python train.py --norm_place="pre" --weight_decay=0.053 --lr_head=0.00345 --seq_len=256
Each number is 500 + 40 x the weight over its row's rms, rounded and kept within 0 to 999. Layers, rows and columns count from 0. Numbers have three digits each. The size before them is the row's rms in percent of the matrix's.

# layer 11 attention query, 128x160, rms 0.109, rows 116-127, columns 32-63
088:495455464555492453563547502578501460520518500526526420548537456517489468456451438569481532484507
093:473482472563514479502423508435571475490569538535517568500503580448566510496559528465469542531535
087:503525511497455547519508501574495452556506446467485494501532486451555476579489522562556455536526
084:441564522499493560487517489553429410412496565560526557520540478493469479529525470468473493539496
092:557508511545479549470511530462501520557482436531512583430447506537522480529549494455520583504506
095:491564496511455473538505517547500534540475495470458513456525475490508479516545536491473450573518
084:539449521443526413530467446439416471508478479569537488561561543510485502520438550489482425554452
081:469553507477487550459444456528527536512515510476441502528475524466504499487509481587461425450494
095:525474497522477522536543540454454489512447454516491516535565539499584466509462571509512442547495
091:513467513528524469420506505484456509508480491483485493444458534500517464484535502495493550516521
088:490520491473508485497475475447544508486441556433460453512472426476544469496454390518536495504477
085:527491540546492496536503576518496504551409531475443630523515531440500506507448539490456463458436
# layer 11 attention key, 128x160, rms 0.116, rows 116-127, columns 32-63
090:500512484473478529479503520482495432510514464516473345455472438529447510487523453498518457512532
090:537498557459464547467515522448509489479500532459465535477477465497468505547514450468550442567579
085:451537541508500478494440475534516448504530635498521477473481534584521573503535495475474501514526
080:523447469572519488441495511443524506487521490511544378534532580492482487539506486513424460499466
086:430481486494475507465451473392538506500531576491536490495393526482491500499417511492505497531446
083:476469512522490445405453571503453468531530532532493549478542550531476505477537421508530456487525
078:430513508473515452437491514480566485529509493469565514492517527506529490439438495556470525435487
079:457463540494547490459533488488447483407487494544454566501538492517466539493536522407503570514595
090:448498540472524486429381514525512475501479540514512438502532508483535502474512515515488490404472
089:551514458534495562459541504463505470496475520474515546485524534453527498441490532507411461492464
083:444409487516516461499509511464508432479517502556496498503531526482523486470436466551478575522434
083:489544407479520469510474457486519588477509477518577518449587541532489499501505544434556455466551
# layer 11 attention value, 128x160, rms 0.169, rows 64-127, columns 32-63
091:482430554510522515488554433472541478559532499558479478511513506492475503478517521462474463486426
085:522487545505481438481531500497539520533550501440463496438467436463524522469512511516480491495497
090:526496539517463483511517476460468490473463535566457445513564461490466521536537463431513481509499
085:496531438556545519493582535460481483516463550504472485503462495458527485517483526566508563505502
078:534492482502544530613510505477505512525519537526519523425544479553420527494424467501557491495467
088:472498560502437473493497506542512507459522524504547433592547461506499460449485591502510476510506
090:562434522562543486530498530497535548515502497495439552497503474506497501533524495485568453477485
079:505588540482556466510489477473510562471467484564518445456560510495543479529519502570556546461478
094:451534516492504587466464553508457489478466523413578505594485489418527451448478470481549531557520
088:559573556552580489508551485537452515545434495554532497516537436502540489524516482468452438462443
088:499505514485522495524485408473543450548450480484507449514466495506550549542469534458575459483477
091:528567436517455508479439528466587526546489515463544462562487411467475475546455480430515522467517
087:480489534479587506543602503490457585561473447542433480542544483425425500476486469521473525534496
089:406507422425483494493480419566501531489491533567493593470503485585460526449500573514487482533458
086:491483495534527506497534460527464547456470458493470452460506541486569503481427513536468396483506
088:438483414518486490569493492471390508446549567464455468488539481496490506474548504533519508502529
086:519511495540542576510490473501542477515523520432517519487515436385555471448464577488494512480436
080:405526466520506466484509485468507533504513520481515530546491483524539508523532544518481476493575
079:458473532503423569466507473476559480487472484561493467453484508522445550477467509554501429482482
089:461486515494448527569501528524531520422488569499549437557472519543443452547407515503528484524482
081:496428459508512529452451448516465417484499581437420485450534584484485494430430455413466543509444
087:471503537491549528535496528516510526589461522491504429546452404498484500410488480473530456498432
081:512471489456514472504488539500520522553584514449486567476528550490521509491564474525451569518538
090:532523567554513484481539497555588480585461534512392481500511506524455474428468458477465501524452
085:536539487535435485520484440494412479566408483527408518428462535442529564509539562538523479510460
070:575461430483448507536481448497468470504503536581508505517506465505552519517512468535506552507500
086:514552512510468579496456473509466495458462512431538472486486536485431524442474502485507583501582
078:433524519575513494524442536504514509524475472548472462556473568526463553589553532405480451559573
092:470527508591508458541493523427450506497466491489447516595449493437541484529570497544532574533544
095:463515495614516580613482431541509508514492433531486497461482461422480447475463487452504474475451
077:456470483408475507426438567563519501578480522526523494470449498476505476500473494558532539478505
084:489456512494441435441479577494438466534432508401542507518505495512482486515522442494457467546508
081:483429431512519553495567419590510489478445485550480562471561439483586474480544517538498510523539
084:559489464476436538546550492460562488455525513478485525481461573486536529438517566486405455443527
083:478551459526513549504511475626479512514543528517487507537447467523498375481499458503593469505485
079:480438429473492502475510586515481493498544551456567442514464612461536512603517527511494549425600
080:491477389484533450514509509471548490543434509419536456526530508544459504560491477551516493455481
088:503488572491543565483485467565480430534444512500505511490558449500416537510445505530495466499481
084:519622488534587506479489469472484466503482454510482434533571489493465479503519507479554457475500
096:509459433450464499466474504476520528521524463528529549464598565487591557521522506476566445524494
087:500469528540491484531491487493529463493533522533503581498452453492523510498470531461545572436505
082:479553502507525503538481522526465501493462481494534461413513403492555522518492542466516487503457
085:512436492424436507463449550463459496491575520513537497512450550514535523549477508475547601521573
084:497548508523482502546456481515461517560519501551465409469511525540429596552476548571413534519515
078:547500525502488508527418484514502407497524481471460528527483533471454490502504532509483400507490
081:521572470455442531519565482546464518483543479481477503541549519469523507444614497514489502485432
080:465500510519555571479517481519445510490459508503519485522509534424516502524576564459530456512449
081:510469508446556489493415524510451504537438468512475526479547495469523443535534479559548494481586
085:523532449463511476469541553538501477473492505508547459501472498528532514501556449487463505484540
084:465506486473552568490506478504482471563528450482507439499490455507513461482494482554494443548477
086:419602449496521523541459517531482524537497505421548499503470537534509413500542482532554433473592
086:533462457446456484503464517551477477472558553495608486483465511504491511504541515512488510509559
087:482549490486491475545473495532502523471419496485550582461552472510523513500479547484550509547565
086:530437488531585460477453537550585471432471472467440490481468467517486542464479496518548460590428
093:452522522471501515544434468518584542428480504526399458481574540525496517518481502512548484492552
085:524524578482483426512503505416468467424464512519469505536459558513496500495513576429483451486539
088:456532492499513516505481509454460498474535478522497538531557539502446535498550489496470645511529
082:515541423409512479449487534537495499456464485429462491515481543445472522423460477428493487536530
087:446503506491468545517490533482458524477499445422473523552508435488538497513542532463483489470514
084:520486473524493504538504476512501486483474452495502542460498473436471488468462484529525521498456
086:493421465466488479543461525481478486437554526503552493505471497509439527555524481537530481500547
092:503495565513480540547434505468525553514471454483476577524554443488537509506511530472511561484547
090:528559499489471465465472503468466520525586488558479489515525436470450512511467452556488449474462
094:451454539541425506503496523436467431495569521491577467551523426462462516454494489506426517465584
# layer 11 attention output (transposed), 128x160, rms 0.155, rows 64-127, columns 32-63
096:472488556470475515571548487546501470516507462486479479436454534480509482567523550494456475474303
092:460526550586442439553500475479454515454516440487515516497509528453507482529547486483497509472560
097:508453448505525467517450536472496485460515500498441534512496465523497481488508528477484519573492
089:462512478553502488405548486479483484542461512528446515544531506506509598475500504494499533463500
083:538406453495549467503522421573489514531491497536561488473536514495469556532529544481506481562382
092:506470533478487546539489538442509574500529500545527498502513545494488497515515473530472440524415
093:543452463480518454510472414503490526522502455475448518481455531509547514526535484526586481524481
087:444566542541608519525549537449553558509500493525468549527533518527537560511440568556518455504492
103:487490572488465503458479563463482482589524434510493500512538484435474486566490550453559466520472
092:599544555541578450476534500516496498514441461563504516530487491568554543535482527544502471533414
091:460548541544512547482535482498492508535517486461467517507447559492480458524485536500536482511501
100:531512528525487537491472470508540483512556515512456505487422422470498501494457524514463527527557
088:466460487477560473500501517511497479495480547480560491483492537497480472506494595522525513469497
096:461541369529462543512542458600529480460534541512473515547462529437484489493476534461554454446395
092:504552565446526555586427487520476527600470538526445478489482527514453481521465468495495462523471
094:532490467572489495496524495467525495501548475473522509531586485565557459470528475517526511530496
091:471527474514474497463413465485546549505491486498441540462477538471475432489480464529500579482350
084:501558547427504501486450489455481579515500421547517478508496456548460481520525498489504512477620
089:496511536475423571529504468529467535459478474490534489452518472440495503484464551522484467485496
097:456449532521437550600482429526495503484518524453540512600479574537486550485454552488451469521483
084:534468515452493561507512492622458481529539499500478445574496512498479463477503506493537543532401
088:485506511484502567478502549579483526547549546435652527547522451538425500497452518516538468501374
084:502485493477489479398482524515466518527535520494530538507506457512505501475517506479481503441658
095:437544525502489466448543512574558521494480441547509470432510456530553473488528501519463536541436
086:457470447500559475491497486406471498584475518475504573467460485458591537456554596478462486500505
075:513475489477513475452474536472553536474542575554510569517533543524527533469536515501524533485476
091:468556476551478489516470528521520461465522480533567521464539523458448500485457499418469504449492
083:516516626473511436535480585504498485472438460514558545504423455584527431538478544500526478556492
098:449464501571507372483495559441505553490486466485453645537487504561539529458557487533448488507544
103:481518568503527419552456440556512535516522489476483539511459540518485483479482486468498502534326
089:544518471561433592479473477465444457485511480544566578486507536533493469528521456437542513428551
087:472545488509461497505522464443512474476536467418486505477528500501527531578536452508462465487507
086:542480436499501513591511406497516595509442491529496514485520480493565505470511462472457448508535
088:519532450474409543498465483510460477422539510522465496499487601525524454434503476523460570506559
090:541521407545527474568486538549460574510451480497498472493474491551480479476546435437545466446428
085:516525462488419530555488497508525486547490590468502499528553583471509528578556523505479464513672
087:507492389468565482505502568525497504498497468499473546519543525505522477537512456507501451430486
089:536501452472607501501474454501521457522509556481483498434519424543479486511463488493461536533410
087:506588495435506512490533517545483552469432550505488511472507489497410512548545487518440475482489
096:462533530485451526535512518491519506578481503533519572488506609496611504542507458504556486478581
094:442492475505524552490482527478498536445451600535530498479504454483535417538411502463490568520531
088:459522509488452512495508485498512456488510497483503530440454424498559494554534547424453443558419
093:493422531432452515482547542489491563565573515429545536524467617485455468514463490424559585479687
085:491497506573552542515553481527540500476495530556500444553473552476493512484492448538458555483602
083:572550483480468539528482458508448568527460486536470560520492535507476436463522526523471568499427
089:483581534490460558500534502435484509567430550558527559529517453522572452549518528483541449450356
087:497533493372575477514450502461521482544462537505481582545464470549570542477522520488549442540431
081:564511480499547469489514505487454550519433461485495540505571479566572457498464464483637474484570
095:530558425489503530494523548537492479550508442477494398463476507488536473538492510480494484500656
089:480508498479605457481465513474495496555473452465476507468568431476533457498550492505476474490404
092:443524556471566472450436450525472521436501543484475518509533498539465465520566516490475392553598
089:616488506535403581550516536477489548481536524518481446488516500511543508481488468511517511496549
090:455481489509505469526539484542456527575467463509512492445498428495491457463551571486475498524676
092:568511461487497541519491511587534482494538477419446504500473408514547561522490509490500557549379
097:504445518472589521489507359532581471439446512529509525512476507471458499542469540509543485439678
091:525577579466447436503525471478552434503473510511482506524447497546570461466505481544483531519549
093:473579504500452474533481524476509494505456564587515468551432567551452518508556509466483651447507
086:463521455504510488428450498487475494453485523439450538483551461499514455493439490422491407536525
091:504470578456485475465495496498482516513493514512478507528441561505542555558539523458450487477491
091:469434512568478629439499485558446490507504470463484523507460521506543556474466504542503546453343
091:471467465530433463513462531476455494490501507477519493583532520529482478524527461570548524482517
095:491480534526486477477488477458574596515495526528519597493468558499510547548566503535467512550533
090:500539541519475491415525529443551635466519580502468497595523453526533472549511516479468549515434
096:462473507540510543445489564489551470511577495480516487539482478518513459519459455496460492502554
# layer 11 MLP gate, 640x160, rms 0.148, rows 0-86, columns 32-63
102:590517572527498557509494512507493474522522493422491534440529526422580507497564512493523561447528
092:457479532496489571453496522521475471468505398509498420502415426498578515522487469478477494508439
100:535553423463530537523432586465603495535533500489518456427487544475467471497544468513504527522521
102:529495450466533483571473449463488505456544430528471430509455571558502470492577513486498510442533
103:584518533479493555561518514455525478492464515534546439482524449491477418505518465460511533523496
100:490486572486515489530573469525481549530444506493432432466455479466556492419519495510527549489534
100:450562495480410488526471585506450451436563538486584431601418458502540532489472509390511539454565
093:538516527532532456477458465614451512502492497540505484582392493549504441470554484467532529568523
097:461442525497572555478487531479496469501463490528455504529507460428451557473426484514562442553571
098:489558468491548475509544527522581513537466515479488492551487509422508467491497465427475537531539
101:529516512419456539451508498496540524512497486483452434461517472522513523452470499528453590500484
106:458545565410475514495430467489550555419516502521512577504440452488499510530522525593488483474569
099:564544495475498551474497526494484570485504489516507601510477479434511494488476437434458430511528
097:507460548453495542539402434506515537426505527471500466579479515532522517593479518523438525508444
098:451475498461576493499493475499544495444501498524500508557471501524502497492502573486528511533463
094:496520536498508524457580487487523437440497464540536559541498452480496490414522464513547508459503
101:500536505432521463458455476499570485483567548469468509458483491527500500511447514538450520561482
101:553483497436480576551530436539531394500461502458539456405471515457496483523511510435530450476558
105:515430512492483569472539443480474490480476593497492471552527474475498523502489598463484467508489
097:492496507507535439486478463507545534504410494447478510533458478501581424551502519477503463480545
104:566513542551543537453529470440577512521488589549556502538428584502547549531523475491533498498497
096:508486503470555522503465514551505487494527473530544429436499522621481495457490531566508471489469
101:500485448492512496581433527495513500525495490493521531515558440520503395505474566490574484484497
104:513591502451536415520489516501424531449458510513512456462529401518465491471460423489536546513596
099:419506522525446526468499510516481501563514483527441487465521452513487458471471495536483518538531
102:510523552553488484456500521449459568440483507543510462517486488399459440484487513485536462469512
092:544482506488469477496495518517444577453493486453499456458516529484550455507475466551461465513537
103:489476491463552442568398483504440493575453504436536461475495481508519546547503448523496487395549
102:535461436450568507489557449501575539506504469453532490474496434426461548532463448576448511507479
097:447487437526519595527476432512529552500504491491465523484468517581543508506474499490402506473491
102:573466508449469565521510566572468487555534441504561500474486522554459506498484415465511494472569
094:513595473522453497512486514539513468512554461542497524566545555466490563462505550536490450533520
103:472482473519512570527482492532503492510527494550558435508527488507549585451483543494486436563517
100:474565505520516489483488462421525558576531478548493469452470484525530485484446477515493498556545
105:416510485506509493493504471451500497498477456516558414486523490484532513549523500433482513542454
100:407492581521545435535461409499493447515430485513543493463530439475444550464476538490448518553502
099:585526552591530537478549523497563391465501576615555472570501476466544463536480491462553570535505
103:493511529439536565522519499484604566520491489530473534476483436425529459506456472486452518488493
103:542512464453454535487475495596498508512490519459512508437436497412546528509579485476550488528542
098:496462476470497489513526551512467548457556499499478520442516519513539549470538492539459465540512
098:546529512477459460478537486516526519455505489472462515474472479511478532506475441567496512480434
104:521425489449524466547527501563462448487534534522572446555442516447552497506542484573520498485478
092:583550566551511517543501503474509490538549557514474475486471512518474534562432580528536470499467
094:491500512553538501540506505479417508499517532472480575493498526494492508435446477505549473452500
098:526468522560512502433567530484589519502495545479491461461527486471444489491531494497491496540479
099:537515441513484522476530547426518484490527477531495550600536522496450446561479532480517436513476
108:530493477452538478556528512464515480523553526531511470549496476534537517467473545434554519524504
096:520586571504511506487464504475494608489474437460513462495527446549514460557496460507508489460522
102:462534504496424548499486466444542485506453553465491521509505460530518547462539473539471468488543
105:489468533455529544517487530533548539509526484496475520540494487529515495548482546499523469429555
101:456533452415561593463444501525484550474491485432399523481434495524549495511495461525527498504553
098:531563436519486513523548579511492447486434548533555483561487496547567507447527507423554513512415
105:463438523521456491501549521560491542507512533484533471493538494467538447563512447540550458468525
098:458543554478516457531520483504542493537538480544463508554459521527493480472516508586467472495544
109:515493460508512509522456434509474491496504507496507492439526464391512565455489517502524506457516
095:465538520500455618445493497532565443422549426491498450545447553490561520471466445523504431468466
092:557585523522472504490566507564503532537517489497507436427360505516496517486493540525487545476423
093:471531471506483494452507486532489570512495460491534445518477531488540463497526499444531496500538
108:524547505551499574439507550462410553489516508515511526473436439476459524564504496502535436468521
099:460544512529528473500583524547487543473609564483519492461495527474517495448494502509458480518444
097:425565511510506554486559446571469507504483485522477504467484564547496538515474480484534545486508
095:423525489536507543609519490462513527601539432514454495510577478550523535493478502532502537569500
097:515501499541480491541563489515493505514545501477456460495507510490577467429516536497502547435502
096:465481476512465491452520503500559521543471528446523608499483529515512504508497450463487501480485
108:465460540471497538469437476521602533580512491544555478546518500483476566484436507478535447507501
097:540533397494429522526471475513518493466546541463539426472464486506499472474435456487546481490388
098:476486484438390538510445551464549584448543508488514509527476489453476542457497501489531530544507
101:493544476434457473535470528443503457447461470510539535457485480532445525428558563535532519510470
098:497501569516439399521492532540485516521525535474523546510526489600536471531590504493517491407578
101:567502501506511506500421471528480531503449476442507484533532569540440522427471445539544483543489
099:567573587530516523502510512503516528519521477481453502486445480551478518477472483546550471481504
094:478468521466519474524524420443521576452531510482470472444508457441484513481574429515540552560506
104:539498567436583590525502536436530524525467542429462518479488553507556480526426518539488547473456
101:508518504432501503533460519533476473535535507474595377575469522516499489444456549561513525499493
096:471499546524474536462568410535513512534434540508438556501490499474515431519452567477477462510595
101:528521454461418510482583443485451517447495406459479538481514470462492526465564466520520464523549
091:513492430546503498494473495455492432536511495523445556475467451431588466499445485538485467547473
098:543519492473526495485523481506502495484521414559506497460587448449474434493521450444535545562483
097:366452495437486580503543470561537526524503454531556524494491524469463516582538539574492488435555
100:439558508519457440496421462497502543539488475470493537482526414506479505446573536511539397563501
105:524496506495585534535390520527612444444531480548518525480522482513505501431519530529465447460528
101:506462480456539487566540506512492573443462439449516459493476499526471492474477483489469483483448
102:579516541468518463391547467543524560499505525529503509434514469491522476530461561515446553444545
096:532562456517529506406568480558537543520581487468493501452432468469502491475374536552460541575471
100:524524523411490464439532523442538460464527534517515418492487519520513491524457509491411426570495
100:529488491503545517555510530560510493514517498538552441546517507494547469582477515492481552468467
099:510495482472480482507483498503497494506477502519452441484479439511520512467482487511514450527528
# layer 11 MLP up, 640x160, rms 0.153, rows 0-85, columns 32-63
106:479474523511523471532515429561476518459495478558533489562471509439414486549514518498441480561420
093:451532518434520537442499421457525488527517508457463526466532503511484520463491523494536482542503
104:534447443524450480545494483476537497589486507504450564535529453515474485467519447518464490505498
114:507505517498465512545528576496583430517502487562566528552509521468515538454505502538464484507487
104:506522525468532521507535498476496524487588533508548531466550447495468533484479522465432459538530
101:492551455509518439525521510514493522503581497524474530544525528499518473518538511452529432459462
107:500500483557513501482477479449553503505543508520526466493526497501420483490465467536506441469595
093:455470558506494542447513571431462494526555502443506475493476463578508505541445481476563510510541
103:489527476409510472500486469521443495501497405482426494505507442527476499412488508505552582509528
099:473500486592447472535527447431498559531517523525519448517490485508552542499514546472520539433525
104:454486511496513603531483531516506477534474467497483523533477501490412501432483533532469466579504
101:539553498457481457495466551472534540501461445546505595485502463507483472492483461478530461520494
100:564486527432556487489498424570484522439546438462521524475511511448518545496512473479524506540444
103:541536526497433488483434465495436494479527490478413478482492453512495545522443454520475436552577
094:383506451551491553468513442537536458513467543485500415526570523492489484441502496494448507539482
095:477482538552543446552482468521561431475446461505440473524488481471498486481541467398524589539502
100:488489488533503470567510528484520492539401516491544468483447543505485484578465489516482464519528
104:471482475525546464512546506528500501506471495531531437544487509523547517454429470478472580498469
104:493519460421474522512526496505503473443464516447520516403478483510501491576456534418504489526395
102:546451574461540531494486460529554500509526505391483493495474531533532564528468495504472424526487
100:500444560453571445520537493499447432515520536456460539524479478522490485462541567492481495562537
090:539569480480474501554571504481504571525463517514450509440512429427494523507520593544525513514507
105:499555527514564499482522498506476519416525502537522502524508568470488537481492397489490493530458
103:500483526542548490496454432510401516455482524516523450594479519492414471553438511412529517498517
099:535496450497487525561474499528497483473484441506488436448569476542542536483550498462457530528524
110:473521518514440490516476535590554427505448535482501495526479500483438464547475474490458539535536
093:452485461497574465508503458494516549534447491515568504511545534511498513547512482437494548473447
097:417519534575564521487482499458494560510399411406474504501468524499530439573535481516440444501503
101:477542512488530512512532486568528624478464506534511449521514484500435524533466450485553540521544
091:545532428504492401516525545514554538500496535492502514523505517439441509534558501533510530564483
100:534594540514535493517557523492429524514390548553525568510506525512465536479476498598558541475499
101:480537550535490592481540483511492444563484467454531517528608503479439471495526526472499504502448
101:580536574477454463460507552527450509494448555435515605531446491542502487574518527517489477534512
101:507400479504483481534519466551531495476552473517496560523517471499486416519544483504472548538498
104:544534517501543543543489522482499526527464511486539544431424479480556457536483544483548601403429
096:501503561438454447508439482537528475512495494449430512437384523526388460531549620542511510434529
100:453503539544500541502527505537481532502496494440537490436468539487449541501500559539496483495458
102:484511517480468495471551503433520483534526502481566478521511416501516459523483551453494411451492
097:450415507540509554485530470484547539521430522484475460526562504484482497586493503546451487566548
098:451596483491513578498453481460451519556464515488497541555499488578485569446517455476477516535421
101:479473482499465538605532593516498489525503479582449560399549497524483516520555451460526481494515
106:440467484498504547541452534473533545459498450445478510601491436548486506532467501458452548531564
099:488544492465507491500553508530481548527496469473470611491493477477441471451522507444518535440557
097:563562448511387449506494508507546475486442484539448534533474475484545448539468450518487510538503
102:494485486480522584476494556533414516542450459490457486507502578470494508442527491571530517585491
090:530528519492565472497426493509474487516511555487523472513533467508523463457415476451493513508544
109:504525536487515502465525428546500490521475401531509546488486553453414520516513473484490482484505
099:473430468516564482509496482515557517460465511492417577458517578427534492562491499464409493477546
100:523537452521552495564483507495501471518541551527564525526521510450484544535482456527549441518477
101:505459492561558488495485512525470494568505431500513531555500454525504431493531497497479490494499
101:473512467406561509493472537479505569511548518507497564442400591493499519507510455615553510488535
096:501506536544479481514439448513440524543554542580502517485477425519540416515564490494478507490480
098:503495507476477477433431524598529544517463491519520481554514504475493431567511497510507531559510
099:536557562538459472481527445500513520515600467542526502554530522553500467497513472519488515489493
101:531463531498540470597492527480514578531493573511495578486485470453456511524466568530487549494488
089:505516506482452457481511574462584504428475476544552518551466521536502466445504477513547507476566
094:540442560488513490484455485582508468517480517488434555548552568477502563538539444459487502553525
099:550478405464497521489528482475501464473525535495523504543514511502469508554522446476459471511540
096:540500441559498479557441537482529476547591541503480533476440430577558512430491494504510434531495
102:496519466502523520443523489519437488530594525502534466543418511513428495485504460493518544507515
098:527517530484450563575476468436561434526445545478498494512476456461477550491500509543535503526477
097:487519535520514506440533452426532505489518562528525453493517589454414455522471505536511407422556
098:487483523544543480484512467453445517502448547487495556538467537469514478535540475445477553450586
104:496515501517526517481437499437496485554476484502481480493443493514545498567505496470513471464477
103:588565521546454423477486571529548460471546476514459497551410487479546463493558473548460476485473
092:501563435459482524542503420521516445489469520471513511450467484490505509576512518468495517447489
097:464509527511471431497520513523436527450405492486463547499554519473452506396536501571443504525550
093:512463408604485569492430399500539532471583528431505526498415512495553484470430550471531542432520
092:543513501476473469473500476501505584528474466532500490454519484526538504497532516504494467433629
094:465529462458538490492487497452550436472479544558557416503527513457488509478517498461476486539569
094:507520445515481479427541485478463445477477517534493500473507496437504484467552540417539542530437
100:463474586537438505514433458458461521447506489487459446444494499475460498515542429502580477517523
100:495479546489522502458475421507522519499549423491522465495435441486529402495568490599523481544515
096:418564491469528471491496496486487489549459539583528474443436522445529567460511499472488492562533
101:487474438538491507472576516465519494482470548432570508518587516504537481518494535583517470504504
099:515487516487469547478505539500536504521462522500427441475479491475455467530428524569566522438550
092:501527473548492524489460513539457515566507511577462498559481556512513499483574440479479511465416
096:509502505496477529525546405558503490470556559552489518511512516465481480540509476495449494574544
097:484475563470551509504518459467465450491515510572536431445491586455463494502522446578494565444551
098:534495512518548535475533490445483503487507524556556479516446486494502481494470442475492523429534
104:488480516490509497539401508531539409489576475501543450501457450579489517474471496438417484447380
107:503485547508567525579523518470477568538500462486538480501473485563483535502491469494512488521439
102:486554522509485522423547490422453520522523508477444492452467560435479538523457556537513609444546
093:499447497450468517516551525462469497528528483490423535451480498527457451426474430516404464515437
107:485556473501560523529547484539462488496481509414506483499443481453545501436550513437462547462529
103:509478577542496525521514480475526505554482473451513467460444533451465563542554569424468430444551
# layer 11 MLP down (transposed), 640x160, rms 0.148, rows 0-85, columns 32-63
097:429551519455577460516493586485491497537527559586495523481537542480526440545451456438467421548492
090:488528511514504489552502569509457488534467501479514514431536448493486554611534516499548512497527
101:534475436537517509492525536514529418502538492498484525527460504495485419504494453485540515542520
112:501516540602407515531575552523525419466541522544539500524458544497458492505510532470450518511613
101:499565496535505480515558541487476562496438540455532470513559454418590536531477429476497489505580
100:619463501539495490469492460535435480481434443438526523468522465504510514519453545556460419538539
111:471524519493437550529475605451451465466568554497545567578520567526461479488494460457474570446461
093:499433463525451511496522526535408485419476537460429405470545464496501478448500610490502476563569
103:533451518473552470522459529435510514504535482565475549470493495478457537440495522481527447553388
096:489517512483481585482524509417478539511464546497504441458434459542572493489427501565477443502570
101:518481523449457494547530552577479540487548380483469502458531528525468516504491498500495443525452
104:523514473533514538505507489473508455524467473574486481564454484484461506521528507574480499509605
097:475503527439537512462530472466495416472561484509481534483513489544504553548464520444510512510466
098:550474458566456448487504565495425510446461486505482435565520481470436416487492469555448475528490
098:521525452513469486508472495485482536504526447573469519474484447505497602506452560521489503540419
104:516491506449511521510522463466486529462519547393408513479497504488578565550400567459478506503591
099:489525547499486511476459569533492445532378490490484498504505567547475520538433543495503496445515
101:522466494497531553502456498466455531504507559528470499472531461467584564484500504474488501515517
101:481468533477516411500519437529556541488512528543494438427502496579451541525538505534466489543405
100:483483506538479488533513438508516521546518507500481534499434508508485547511503574529498534546478
099:482592496513503545516462509552499553530402502562456448541443494523484460511470454501504561472488
104:489473394440512530531555465528493452498470459478472458435547539614512532469469433579518586451453
099:541463488513468531517515386489570540472522509444515544559501507481560546487485481524508500537527
104:518517508470528485498470477490443553460500515501484547540445469502466434569475477554509484496594
101:432553524544485592503556536500494537480548579490568550523468460557453523523502474454502519515574
110:482548497554506442553501484530435451492454450559449467518554519505516540453475557436559517517581
096:471547549484406548576488490476470456506417443467536561515493502525430410520488484543469506512598
096:511461532524545534491599423556543444526458473504519534553516486437454487538458593508498490506429
096:529498486460428548457501479506456417552517555488535519505459467564491508515503468528512482562479
096:538553534483605486515459542497414392546555540518565486471478497470442560540465390475622463492503
102:527530489522500483451530523523435594477406453455456489590489529515575516549464481498445465538431
104:486578486584527537393468475499458470476469453487480525454503507537481536540506483502514499553534
100:501523543509503478480518407512496489472515499487498473476478548477488511505532441513527517594482
102:529460445506488568494525445476480507439517485456505464477463465540535517502487455454455461575510
103:466515449510521456457434532529503508477518465563549481533470531508501443533506492480480517505438
096:515458604524553461438488479560472522510478484485545491499553521515494472494466511514467433528586
097:450437526482533565551485493504545475466500514482486472464408497475507536503476507451527472549499
101:489538402485484517491545489481436543486418545438466527527537467483536477471523561530466566488512
098:480496395498442452429516597479466508502450546498521464459533509452474510472614438539444434520566
101:499512503428479477537581432471541545559476484485469485484509493523522512467525409475567468549494
099:515492495562447568453472511480570487535452564450441445480533550447501502486474466561486534448515
106:461589528517495498491519471469440495551517512557454466468517451555504555545449491461461503511566
093:557481517519467478490446494458487522500513534477428479457455403502504477572429427453483535523542
094:569471487482556521494466574529436488517490461462564462489500521473428492509500550527506493537390
102:442534443424447492476527485471507467455492453446522481468510478501512473495515543463478580522580
100:568500476540504546511509487555505462483539563528472548437447572476487449542515470514518579390540
104:528517527402514466501470446537477614558416515605488515515450505460503440472491493551527554452500
096:409499583591451458514518550497514490507506511471525480485447521407515476502522495494613554466648
100:473513554457521486506499516426528544476461464502493518540497489508522529521579503541516464501486
105:446500453470544525483503544538544630509561509503544465421440493527485486533541533501541496447448
095:534531450469534491520528462486502428495478556552477486479543513452425471466499511545499477414338
100:432498449522537443505465521472516499474511463477480569517528470483538500498509505459519521515539
099:470457467396564440486492498543477450522419436440571525542428539512521473477509495491498473548480
095:529470527566485481583480445532491515452496499473536488509501547494506523472539542613533564514460
099:496403511409458521543554465514540512482507500559452522521494456572508461472527487463496549512511
094:525575438554481478463484472509505513492481542515493467553451540425495471435508480443545506538527
095:571528486474434504496497505485478428482486518498505504497480528492493556447491512522537603507639
097:496518535507568507465584493506491506527480495530438510478478472515488400548461460526486463431533
097:529558500548495552540547524436515534453486504447494487559458518528515494529512494474496492530484
101:489517505490475470539547509509503514594501551474386491480518471484565459387562492537447488521422
099:445474481516522434435516437481555467454489551499524528473502490501476491467538476490474479608457
096:511512506378546495482482526486466512448460487489526529492501471543525527535462537580552496504611
095:434540560532536492479461528531490572531513498518491490528532509451456493614474500509480496483519
102:405482482573454428524588530536562447481462523492495521441504454468463538506526452496466459544490
101:536529519506562521463471508524519434475561498476440520517574490481472515436529546390515456537421
096:527505482472569517556498431552527507494517507498515449399473508436488481485565556511462482544463
096:462485515565578460513496500530565499489452451483420531452491481560540521470513517507506454473463
100:463508439498511539544548479522550528529486496520546524556544568494502502426404509556474490473500
098:524503528478485531472494558591531494447515575468492549500530472481542526538457463487454459546571
096:494497480486464505522547445503478532576538510453435504530563545514553521501477402521483514514648
098:465514434482477548573530561527509481458482478533505468488622543472559523547495530499461439544461
099:461486522485438566514497573515479511491548476439527607548503507562551534479493491493483504590458
105:450544579539422440556517422492466518530462559535513490478509536462524490483505454521425446483410
097:465527541565490500409504501509519485503494537370431611461519471527532436544565486493458466562470
103:571460504493570493513516549548491562466430524483503510487461509476467490520520459518485499497404
103:471541546503521517460502495544475477427557536541462532517486438515551480540543552534439531440664
094:434471514545471527507493520473506496507463521508502527549540501494514452496505507457521552551457
095:500453486453561480473499476508504435546492491541528457491498507543461481571496520495487462510516
095:515481438518490462480548521519556501513516479544508511505503514563501501443445490484458453528488
096:440491481381423531508514516588528462519469504534535475416524536486416472511579491459437573464553
102:474525524453572487495466461495486487474515532534489476501554470516463584552464456554494422499405
101:467552474483488501548530511479483529542503521481454469565548489490496566507505514476531509485510
099:554471528540475554524481498561470507455538522520476516517447494468495467534609516516513521533450
096:531449493525458529546444488489426498518533539467510519543566476557463518553552512431545511494477
104:552484510511488458492563528497598540452425473449490515444466540460423478506533546489478562514545
106:490526500518484494419579482531544496475546501507504510543462500497523463482472560518523498449654